{
  "hidden_size": 160,
  "vocab_size": 8192,
  "hidden_act": "tanh_gelu",
  "norm": "layernorm",
  "qk_norm": true,
  "tie_word_embeddings": true,
  "init_std_o": 0.0464,
  "schedule": "wsd",
  "final_lr_fraction": 0.05,
  "doc_mask": true,
  "dataset": "wikipedia_en"
}
Each number is 500 + 40 x the weight over its row's rms, rounded and kept within 0 to 999. Layers, rows and columns count from 0. Numbers have three digits each. The size before them is the row's rms in percent of the matrix's.

# layer 5 MLP down, 160x640, rms 0.0534, rows 0-159, columns 256-319
094:483516520495471580487487565462499497545509464513506490482505535509469526534478564513511487489497515466446417498488518523489472468430528499553493544495557498468458422476554410496533517469448471
113:388526461516447521475527455504523463426581464554424443532582494513452479478513541511597489507544460510505487494520524525531478492498538471505458487506532519487521456475520500515410520532476451
115:435553502509395513472556468585528558516530514480473487534548510495522501452519436474577488533495485468542484454552451459577392478541453497509474487466454481440418521496480475493483510443425515
096:503529487463462483471474533467431486446450545459463468445477511437512405475509513411471489490490502409490506430512504543435508508446520486484546503521510510447492514453449513567459485506534473
098:440493503497488524524397522472525390549519534546536413548501518522494487485528453495467522606451502491468500480549555512416540474559579532526559479455469485554466475439541463462513556534512504
112:547532514493515538462546399580512549477505505439478530406557491484575483550516429492466527546540489504552487507484538563528502489495483487537542492485408515526446516517466510451504511487521561
104:510496511499461570551436491474569477530501518477472523614523569482504480566477544529518458520532526466494483503479458452525521483513528443505480446460591488481478524512512487391462502459517528
086:580483489456586451491519496470477486485536499481504507498569485446536526450480484563492519427490452484559512500543528505448485501529416484451543478501446446508550467458486470449551443492539466
094:453555487511435519523542468492607564474469508522499518602464521427541469501514568555486469539447525467535500467453489528571530556558488514517447521508528506504471641534525531538553524399550511
107:462444507488538458543446501422540500557525531507566500548426509568437554507448545553510490490468511530468514503458523533574529592533451539504421502492525527532604479542528502479522505497521498
101:565496503527500517532396510445442399540584472494498543470561541578539565463536499463546479482532506516556488574559493489406517535518535504475513485544476530555489443449487473448498490487433564
110:487418481529460442507483444495600445485496511491409516487487476450421503462505577535537439468443488586496483461492519520534512533509520485442507411558568479496451619498549493460455537532457440
095:569480558441539520524455437510545510463497544453482523481573499496559488515518453501395418483451523501444500522489395501460545499549471505499503486481500519434477471520537474447416479461499492
098:602566547490506529499501416470524551453528511485496522487482467522536522498529443486428536497519508500498489552536481493494531527541455457516487534500447497521507533538521482542497443508523517
090:460474489517489555505440555425476559562487528579546529501403570539508555532448493445509507524428506461558503461493484439506516456529477464527519558522523478460469564395487527499471469520504574
095:522464440492470487508499507447461575531499497532441468408483532489566574511401560468483548482526522497381490512492446554391447568499467484431481482455519532494498432478484551468512532525522566
102:586508492419530507465529519454395500509467506497511472611376499492532431563514480460461526533496501434481490524478513490475552521545537449554532545511510499474526462446465518499541507484553422
106:463565530496530559516505553465529574581566517474520541566469562511509511493523497507543556504510515471542497566572476515537520464473472524453447530496518488517421516520473499542497503495476504
100:486493460490494504511507465497536489479550480453521517527442564502450491479524484445462554509575513549506498532511473577512495521486416496458541534508468503504523539437519545583465469624511490
104:514534496581534494439527443522534519519573438435485500514567419554475547479553472544501471559536453566492514425487469510571439541447456521433496566559463520466559484540508474476503449550452458
093:469474485526417516566523474436521537561500516481463498483434502509452544451445435487516431539504472453511521437519500514596570504561429464489496470495444510450518504468460481474482493538527557
099:443475481483441526500525434410489525488550502486542449489459507490455508494515455505479519518449509436548488497496474467434524436584483532577471465519463463480530457434457491458498454562507453
094:552488547487502527527481487514480394454517474469455557538535493565541472525594574586544513462506505527548520497460456521511498489481568534425457505513550459494508587433494433568488506464478563
104:517498542616441484479491480560602418519507523477459475443513416494497545512562444484532547461532520583516502524522520596532468600448505498475521473525479456499491512509484453444508482477479524
094:475475551527507457458404530446477415507423507459471508493513499501532525528471539517414411502473463556450512522520488499429520528428444532415437543458523502460528493509511500480468499489521545
114:542512515523530534541601563516506484532532588473494436476473518556485473511584479533516468545450520530493504488493488553421507556481523560503516467512517480490529460528531579503499484463537446
115:551493476445492546491474482443504469519483449504579467563526474510482510529424506460480484554507467504550504472536535475522523568444591420497488527511511537457479519501549472418482561481560484
076:506417523554488507501487520474485522509497525488541478543493507515473541502449511491517508511482523530481481481468555425449488479567474558570534524506501538460439521479476478460392464596415395
101:488457459471498453497560567441471506467541542532485539500409481483447497506504531488566541485446472411541488502514543485460530490464517468469481550535518559447542477457513506533497541535475494
110:512452483442463457515527560458517437410563531481493458481430491531473419454510561485541596505528500442543499492474566384556531467587514436524490544492554559522476436426487482467550529517491492
100:472469504503456432478547508495449509518410478457433495557524533470497552525524587483419485516500468486436525492416535472465409503458479512495490471464583491451514420555497489540534494437553452
101:508469484549494537467585540506458586521419507496482504466558485505531581470532441567437412456509519541471487464543459407419489505461442536478530491515419502433494465442518493510520513478489479
110:452472500455484481479531525496537490488467517540474491512490518492496472470494510482520498481492514549474491484497545529521473544418508552459540536480488526502471557533558485507508557446531482
115:498511533518465516451523531627457503476419471443455504459481450476471471447495454474445525500406481531511493428503485504420419487420454513511484568505484440430473451502523565475451465518480561
108:560466499554540518483452513495483527546546494452462540510484534485410502487448520568403432440516467525512508482490489450464513451512431477546502442512511506432499469457455530468484530587456538
085:483479519470502549558511497527489574493473546494529499478486534540485488502499500469449508519551630564548391566581526427486501516499561516524529522507540535504537559498551490526509557512492535
098:512479442522417521467533518443467569480502494506435513494394547484456514449488545445535592507457513424534493494534532456503467449537473502509514549520535624461537499491499448585556469520521561
119:454382493475455422516428576474511378533469485537536463455522535467449437500510487523510515497461481431480477516499510475490462438438518504562448448500504471518439457483485492493453480511520469
085:592549514494571478467505501545413453533455556580499559509495491484511495554537487491489482465488510427530520575499519542499525526450474478455550547480440545502614470553467529524569447521547562
098:564446489619531485499598476454560432555518447459497521541540463472526480503518521557565558470497488535500530454515510528543554494500476527442483524575512494492518508503571537496498465498545461
103:471528546592491492488509547505535487485572517567520516394464464555512559489512529489603457527544509519534510461513508581544486556528494422481529504533523528470502472518531491518426444510505488
096:536510519512529467558484480527528401552571449490525517483576498561547526526517454506526538479581499573536554558490523458542495521537495535489486521469463505523431562536524576540513542439395467
089:503486509540552452532511520606454599478484512488551479463609501498520532496480465476444450458546543561492456442498464440454441395553496496503512449456477535418483570502462432520505452435443579
099:522563486470586480522548501483553517553528511487504489453569530519498476553459499497479458476396496480533494478549492587532516538532465528470513488550511477556588494461457485482485530440450507
103:516442525527531463474430430500443419499407534568461515497498509501472583504489557500467543457429495464523499495427498443368534469465535571520495494528543544532522438488511478513471568446520524
087:496472509526530459531420436561515538590527484483564455584499502571509490496536509529531488513503507578515518500572525479529529517483531442471482519494496450485580588514546492542505510521510451
100:590530484570539498525461510403539499514545499481549524459457461555527476552479509581452425479477487517460512440487451517444470510474432470483494499471519475530464512515505430538510496538469484
101:468560515481526510486488561494552550541538536524514477424442513478508484459523501540494586429461498471469522449469470449533440451452430514557533490511496541427489387489514486526487519476533493
097:450483478488527460456380508444461337453501558526492447489537502504499458508456536548566474477498453475505498507409496548506489443521568498511487480532531485553457454529439569466476494510419507
100:515473475475505532475450434522489443450557530472504523526527477510514465541479481504565438462520460528471496512502501467551494542492462444430492484476485493561489600498515500525482500531479533
096:546494515492497452504536456456483585425456457472492520538480483447546512497459484474478504475475455503448545482490492522540512530532453472464485474454428409501534549526407567519540438477562475
095:476541513528474512507413454505512481563490444512471483539468589460533499498558472529530543496563520534471492487450546585591534574537514562522579504483507436494491570529507491510556482485508479
104:537497473541482452443520503483420622505504501509498503535542484481508456507484463498502506517487511517573460471490521492448509484465487511501510474520475469510541445534487486509458438486576471
101:488507502517513548529525525457504449459486525541538463478608525517510469481519571516506449512494518490495503478563525457542465391541564442423526549475564481491533492495521532474459528530525517
093:511557521510528509550530585418544513580513513465523515482497539526535479523558492440465542476428499451492506532515473559466554519512392576475519521538515474551480453450539570540463553459524465
103:509506507498436547493545553482460616457569457540483512550490509544483553575468516499602522508560509474567485480431498392533484411463538546517525528491483502448400506483511547478475501478506518
111:447465468530484526543496508499531433483524510547520458525462512500495484488525525514574582487466547452434498537445511521481545487477473480563504511563525538545459522420485516517502446513511483
103:474610485484453523492573464541568619476553475491509532479459473463580484551492456464542482466519488442489505506502537586568534507521493461476502515450459493521483571454522467433565515540502513
098:504375530471482488509520479385464546481516505495518492473523495487505486468498457510477524445481500471486500526565489445536394451535480477517431464458454478492501507444538510483492466527470462
101:464521486447517500459471491476465469394539446425493500520465454481529465488493544548494452426477513518428506494440439464474532477519453544513488397513526544500452555442540440466511513537468509
091:578493491521538571530495487400515577472525574424553514461547532529526452534567563547531519512489507484412506520507434503504560532613554576522498465574525459550480460521510448534480496522549471
109:461532479491533450532483537435463429513474480513454535432534478447544511484497434564477445487491510431501509504538447596437489560505454511513471475509436510462531562460485509450479451604550481
109:448528528462531422498536463546440520387503465497536499521532496448499449532498483507465423447473473516508527519508500520513567523552424463416530500458474512534509528471526551511525482502584537
075:494525524475459552528399457466477420452473480510475591478538497451514416548492532512413469521451526568524475554515506534577548504531505535506497450479530543527445594580528557527493538501536514
104:505520456493519571425554493467493492588540484414430474568509509494471470534494482524548513496525490513475417454534541515534417471480510522474511511471515539473492567484536527525506533509559402
096:530579505446493475465438531476520517503532565543495465508469547546517485497421480493503509583485484516482505565436470633573444531479521478513453531437510442557500527525443546522523465471558487
095:524493491443469541458374501452518459486485456515495561558477515486513517470424506485484523441484518526455522570465516467498492495439391468512506496496505530553488472463503513399534614489538549
051:521492445531537517531596529512492602446501510513503472492498478545478499512493483440545546530519587507458411494461518420466437497487548469594515488528502520555432466498483505523475448495476431
103:513524500534536517481517478488522526519472487512512568479521484430481544489553450511485459436611438417505504546517428530507470513532512551547525469497425511551514562482506516453515467486457416
103:461535447431527496502547448606501477501465509501553485572490510516500494553420540582465531504529492502406508505461520508520532483534471466503436508526521501507555485488428540459512524479582488
087:406529528551492584468464525534472448470410473584464401547446514540508592503576487461509491509497489479439500453519493572477423540478456439495493512496504547503376449430499526597478555545470539
054:489496551526502493451368571474491406531476480502522480513506499570469478481496469560477480511465508507609510529542472522488484520460463470549506469479472531435560493483489538502412549440500591
113:573498467473527525485493524489411425501500533530542564465509501478547417530425546479513490426519488557585501581462486536459556452502475501477565486522514510562462409559467577415466508542572537
102:486516463548458438499427514442487483499510569491496459549423505501471546480473573551489500507486517494466529472523581461418489470489504503487426502540514570511531461511508490480487523573555484
107:519490542455510448519470517584487513505457507596523509498492461545507452514520430436399496580398511447473572476526548497555485477476517457529499523484449480509547439513457534511492514529467533
110:453516501509507473498527443526466534522413485452549490417533473422479512515478521494468444496485515525465498445528511488542565490464445481521565439462478436515507463442413532421507560493485502
112:571439493459507463470418528522446418452461477493511453464490464481430466489486528472471468429504470523478497520500504494487423439456512558521496525530542464459526423508498458513479594481424458
109:513488499496484460515432438498532550499510545436488510553535440499518492536561590638516432512507493573429507511496490478584458532555490471398495453515571549479434558469455478585494480477461487
109:518510533510467507516440477491481527455514497474508518503534471460584525484511575509534532463449487509418527549532446479431516447603490546496540495520499514550498502454560536521538487526545529
104:528451522587483541494479529532559455525580552461468458398544530555486550487498488523538516474567531545551476513476496433511402499465469517542442487550492527520436478511532496576522497491464476
106:516527520421496423493469584463502466453492501511498446424449424449511449491501473485430536452439498430570623500467471545454497540495521511518437507503476530510528444453565510536552504487562523
090:495548602518528505524527538449458463521519428512538465568504519549520498482492485534478522549504523514553525506575471527471524470391426525549506580489495507502500490447471566525578497457492491
095:541477505507463490472457557459480416469473488535498521534392520574509518532476507515480555532472463494505549469480513553492516495538471489563552561460491448466561597502512502502518460470495466
100:512407574512473417554506513448485491456419455501553524510526527475488472471494536515460536495564489543518497517559474438561501476534403488407518476490531436521494529555536536559457502482539486
106:547503438498526525462445503535519467503467462521437508475458432447578519518516540477474468512576510433518503517456469476461468432488497497546522526488510483489555556475476501476498479451571481
103:454426515487535436475474546535554369497493497521542458418454469458416485486422498525477486428485485497543513516565525499452508540523545461535536515550492465529543458554529491466533503533527501
089:516426525468477527431467524608509434494438510477533507562524506488565574474503478568527568475516489473517492521577511468527506451521572506559550511512495468524404506590516524495427539477493468
101:551495515440455482451540529501482642485476510461449513487522478445529487533492498457479560501431522572465478479501509466579468496467483461449492414505497505493480480499488527523523500555431514
101:551495472584483523508526488513562477522504485549448491418527515529516574505510524488539457526503508521494514517537572523576456520500490574503522490543504482501455549520534557550538535418464487
094:444433461551464505490534551500547489467427476569519489527524440446477435515522559532560513466528498454523510464541528462516467450510547559531504411494537522463517575516529529499501512462520417
104:485474493540522503542455506498498444561485531410458520559487508473472455518503563497538499529496492487555509483537533549519540507583493472404532520502537522544511523463487464515551514472468595
050:555488433518553560531653458551471526439536494538523494507523478522460473559521466502584513512585503483465482438448540451514495433475510477517565478533473508527471489509451435531503453496460420
100:570498475500574506481449489558571513546514501502512542551472498450551521512572453554480525548471470505505582459492435537553519551512505468418529559471507547458535618498512409547500483526569451
110:430480500540452482509543484555506487530508462536554478555494555515475467498509531462467449512561485500479489508560503530468536505487454531518565578493515557542587451455477554528508523508436476
107:429485461469514498515595478420411572555455494488478525435537485457439417492582461437429512537513499514514487495580488546517539501476549553448477469514463481447577427486471472480511518519526548
102:529473517469499484527521496429477444467448504482486462505519441525540494510555480583469443413471508515535502493458505430472431505494481455498532516497515489509551492506478499422437540460409555
095:528501548557536506459461580517452435485444493502522452480553519424518509558585517534517500498427526514465486528490433547431526518490523500539493509578477472499590416525526583478541547507462481
091:565519528515542501466499528504492442525514487529403509458436450534532493563553532449526546488454506522532511556458445541535502585467509529475489494570530468483507493527474503481517523419537512
115:489432526505494469516513522529515516488456519509486561541458488516502573459490480519507462450513480570419489593487511477396454535487466483476497486501475525547507445511532487515473531475507464
095:521535516495462524515441529477563551565498487554429501551471524465558538474528534485534599469447510475569516553480426469479543498477486506585483500571529484527523496466516498477536590456586463
090:491468471546529480520514479527571441467465501535489483438502482474416552484443480510554562473455510497495504508501505478510463518492446523529467537513513555420467445405509562501494556478503541
088:504487485521479514503503507525491470562525499543512534474589495487464535496551469510461513439491491548500519465559530490423561532504526543522504451515521494437576494484545554558462487510515512
083:421539514443555438470479583537517501563485459536516534474496536542526544524498538477459556494489484496581513555469452507502537470537434471507449528486569497572506472520480528447500541472522539
087:400530505463507553542515502494387514457540499552439560542466465464485449441531478512515472507532488446539496425434534453510535477563477536505588468533477523509506519528470498496500510506430516
095:540528488521511485538518442557385557549475447530462534539451488478457567491481471484464465524470506501517530539499522507487593540534539461524541523539490490528485509518443521507572423548547489
094:542553500560538482528558488501498527513520449539556483529481525562531534470460497531479431491561469501404521510450485525481572530477513534491464568496423476516463555581478516477509463461421566
110:471517465483444452484435455534480491505505523500480517487461543439482524530463560462493436394543489530568505530537461495366505463527485517514474455503546392516559456539503467475565442470551451
093:456557547464576558600385512485476486437474507503489509433477525519506521544467473532471473498459503447530518506530543512550550506479505507545503460551430457505512452553498525536456451497504516
113:481510479486524478560407454494472500472521497518548494505495481514501459555570469460528540597489480490475489551522545569498605646589538459455501475510496448528538574537475441486493465534523453
105:444475548515498524528430552552519405451458481483516472515532499563509543499478493472472499520520541493412452561494489438471464461448505509553530490521498488490433422466495540454503571499425556
117:377459482469476425493517494538459484503562526466521497557516547481447497498521453423512604462564492488582510511536562466574517504506525492498428474508451498467536533545466507535530554505551458
091:571509496490476527519550430509529521535525489513501450537404563482500543488425521403434466551546499510469506543458498456543569474551496543611466528499518543549476508456472460460525433526516519
114:491530483473471473516539488478468581539488509488576578508520498447477487481507452515449513506481419488492615507508494511566525485548472539449490458420468484539491587536473449526494458536476448
117:506538512535475529546618556569564621562481505534532532521510563468471487488517484533556565524461535489433500476499532469592506493442495526543467541498515511485519561498606459579502508539543445
092:551527543528524526487460533506462522533482503511483467465438442450530535508535486559461561377462509481471508537484537521536463459429550555548505526513449505554524433523561453525500431551510495
106:363542475510505493513441438611481521459502532537449471565519493429460507416475499565528516471544479468430454528463498566476525493499477538517504445471525421459423518440457536499484507410481502
101:520472528551483529498518498475479359478481461540536565519505580532515574506509450476512502501455515446503504469476469414432554423480479492520557606510451509459499434527444448466502483489540548
115:465501469489536430466542502583477571513531513469548497524521571497459460468520467531536569530479526551520486519456497483539565450527463577499480491487436535552512529450544494569503500525488558
094:479463591546523515526461513497570462486503505446516518480513508497528493480451478523510506460526484488484496506514506560592525474483570453441579518480472459515494478579516502524455516463489506
102:465516471555528549491506484495583538614553478467473507544517529468490492480531587491550482496546527545565510495556500545516454447468568501452489457469580491522515560451511498471539539502506510
098:505495475504473474531577452503473541560484560484440514478495529496535521533497447488498492615485526457473516470438510498422516488517516478484425474466499485412518538578484490507574444502497496
091:529539477475524436493523499445516521473571523516476526508537470480440486496471494557459389528501489575517482437499551598499426547458502543447504480476491481472562539508536501537460483472503453
109:519467534441460503510448468491515463522472526570552516475456522519541473491476461513474514538454508493448493504525493567572484508450486491505474471501415469559476515505469418570499521542460501
094:494551462506584513506511454550503494554541491448435478499476505482496545531480464484556485527482472501510516453432503495475531533512471521531469503447457455483474485447525551509520527484415519
101:558581492449491510452474524537522452467483509514431445478532438564506464489525506514473507509555479495575497443502485519524402531493508452490501525462545529414510513580515474542524485533479513
092:452515441520456454439497505540572421477486484434470510514516506460419491535477558605494460514460472497493500421371499562535476497465489559502484470422506521463520469510467446520558514542533451
100:482500508407411449449527419502491523509501511474489503495555389552503417482492439431504524498398484479486503523560511463514577537481490463485500502498482420527506469538525528518520501533540466
107:462448497573474574474508537466532558468408480587521463561507506532511576488491482456473470507476493452378506503433418380463486449513411512565446506514503531441410431470483543539402483435430519
110:482528526475561531508497514471526515432527492494429545421510468520464487526499528555490495493432488553517501472523518501486490509424506511484531521507519550540582468489523491554481552468483548
110:496480478501452536503430463478508461452431416444469542530499461485520478511429499463433465462517513449478509434476486434568499447473516453536507515472516568424506502485432429472548529490507591
080:546462459550463435482499569562486465530507480491526536529520528504509591559438557537544479516588477557504506472471466472472501511492484522440474571553568458477444448531529585505525469541475545
079:414503554546495533510535508557538523572465510482570472466489509548467529444584512536440518513533505515482529443489543488483513569446478452492493543493509444478460411430493523503436546473456597
109:509482479449526500461516481537438524458513513514480450567479501480485487492452520497487450546481490502416498438453508471420484483466509491464465438453514468428459448524454494414494479479513452
106:484568456495531497469531472471523453534545469457391495469464549498484527524508500536552459571502474468500498486473506516495521445488470522463450535474529498511462532466540499551539479505466438
110:507534509572481538499452523471500498616501495526504504507522565553514506522514535441550515560515515468544515520581449461487510468549537515540525531510493433543428518498502503497535475488478627
095:472536488493479516468533485489494536486455452513608494497449533487458531486457487506451546458458479573551509528611532534534482502511548490573425500475479445486418556469521420560559484502469460
107:521510504501517461518476440449498563489566484503512545470437485494523509487484451496544447492495526432482440526573470559499510490530514536503521501456456512546448540514466410489506480507524517
097:462530479517480446506476476406504527503516499495466484464503499480520454473485464424518511521510474508518517532511522507533498516534490564461517459509491578509465565511485543442533462480494518
100:501474509510498506475599470528472507517460565522492514430525438457489501498548482496508486516516480529528476472490545475525560497558496548469462428480459498483435544449443468513479450486554471
101:508470490503507507476449460560463473425552487489546491531484496446482497533472516484500441491505522490508508452545534498357464493438436486471512535450506539538398538569451475449532449549472506
102:531467525527462541455550440509512552533490521490504522458632520462512552505534497532514464540512530475516503378486527448537483552452564505476477508498489457456482471540467415487544516476521486
097:515475502472520526497487585498476390511471530518509498410458510546478440464518415490424539479481476408539499484485488544518496501429527461539437522552436514596486488573454455502478511500489532
114:461542494475460532518427515467502464570421530416537484493501488534494552522440588476424518549569501528506503537491479530409446474493617476497546517409571473519472473547533481502434548524544493
104:497546506507550454550512532455456384492574554474596531578529478534500497457416478534488570522481466513554507533441489523466580475546468501505518469531483502512521473478431578412449499511472536
113:449562473502473489473570491505545648497474544494421507513474503477546481485557503465481523520500510421455509440515515526582504478488505508516513466471503547497519561541470472572542468543508524
103:514476498438489471470500523490443530506496495521495525442464548534499479479492460494471499543434493445511488501435535448478441509522494562601443519504410498526567474537476481486517526521549516
104:610563525439502493471494500535546487498537516506507480549519500570544518492499455482445443537532481602489489517522439619490474557498508498420488533466507453522524541540518474472513498473470526
092:487473468452383501514550507552522463425519549521486553398604504544482512492466496424585529552543530572433498511505486417469464502562505460428536541504515540466471467496501488478499534527438539
097:496545473537521504468589474469478516495455495473519474529505533496507548466521489567454556492489489521494519458441514547531569515482549476436556480454509481541543488482444464534528450463497518
097:462527544512528490473484544490511522584530522495533441529521477562470473479463490559538542527491497426503498501504457586530483545492513473480575548518495517503540434536511500435517481517577491
094:506542509459515473488501518505509493493571475484508476487507547435530468479540455445518485496505557466515508445464561519531498545489544480517478538479495489475586547529547499473543528501535461
100:504561490470540564484513443518535588460456561504433524531523441444511458500561507508523506463560510468467505511546409479548551491493519500462394519484548476569563548521599441500487462466552510
115:455503449462523508478564517521517529520503496525514471573488487522488506483552502494522464501519475508449519433487535495473479609537477476485558460523535507448506550523502544486475510520546480
055:567524473519489545496589451493517626456536489486488523465497492481520480491499471480534552473524510510458415527453508451495443420608522488549519530571499501562489505519482522534462414456487451
095:457501543449543555569433490493417551482525480441538554515457485531508520466500426413513530538549499498523488555477492528558513549535543542437446496494485520540497456533489511516448486523520511
101:459525475487504468484458553528466466554470489437503485463507538506517522446519507537482445476527494576516525489518554397481445460464578507481526476443504550484446427492507525511522524465413474
105:522533433449555511494524533540462404508484526550497519522521465532427484458439450484517430530562450535482511502479489625559477538475491412495536503513458567531515472509535563453524517496478475
097:529553493469500489475510513500474485498574485476474464500561463484540462473520553552556494521479480488527487498573493520498431473505527478548420490519537517532562531480509526453525547537447494
104:510462487486533464520476554496529420568540499545480489504493450509486522474514462463505425482455495502578507502459513516475478491475484437543502442458488425472523440469519450518574520523491524
087:418498472542513463539458472500582493453568477505499536491526454463563501531487574486455465421470511537592495525474455584461490511551503450473515446503565524502521536529433541436488466467431480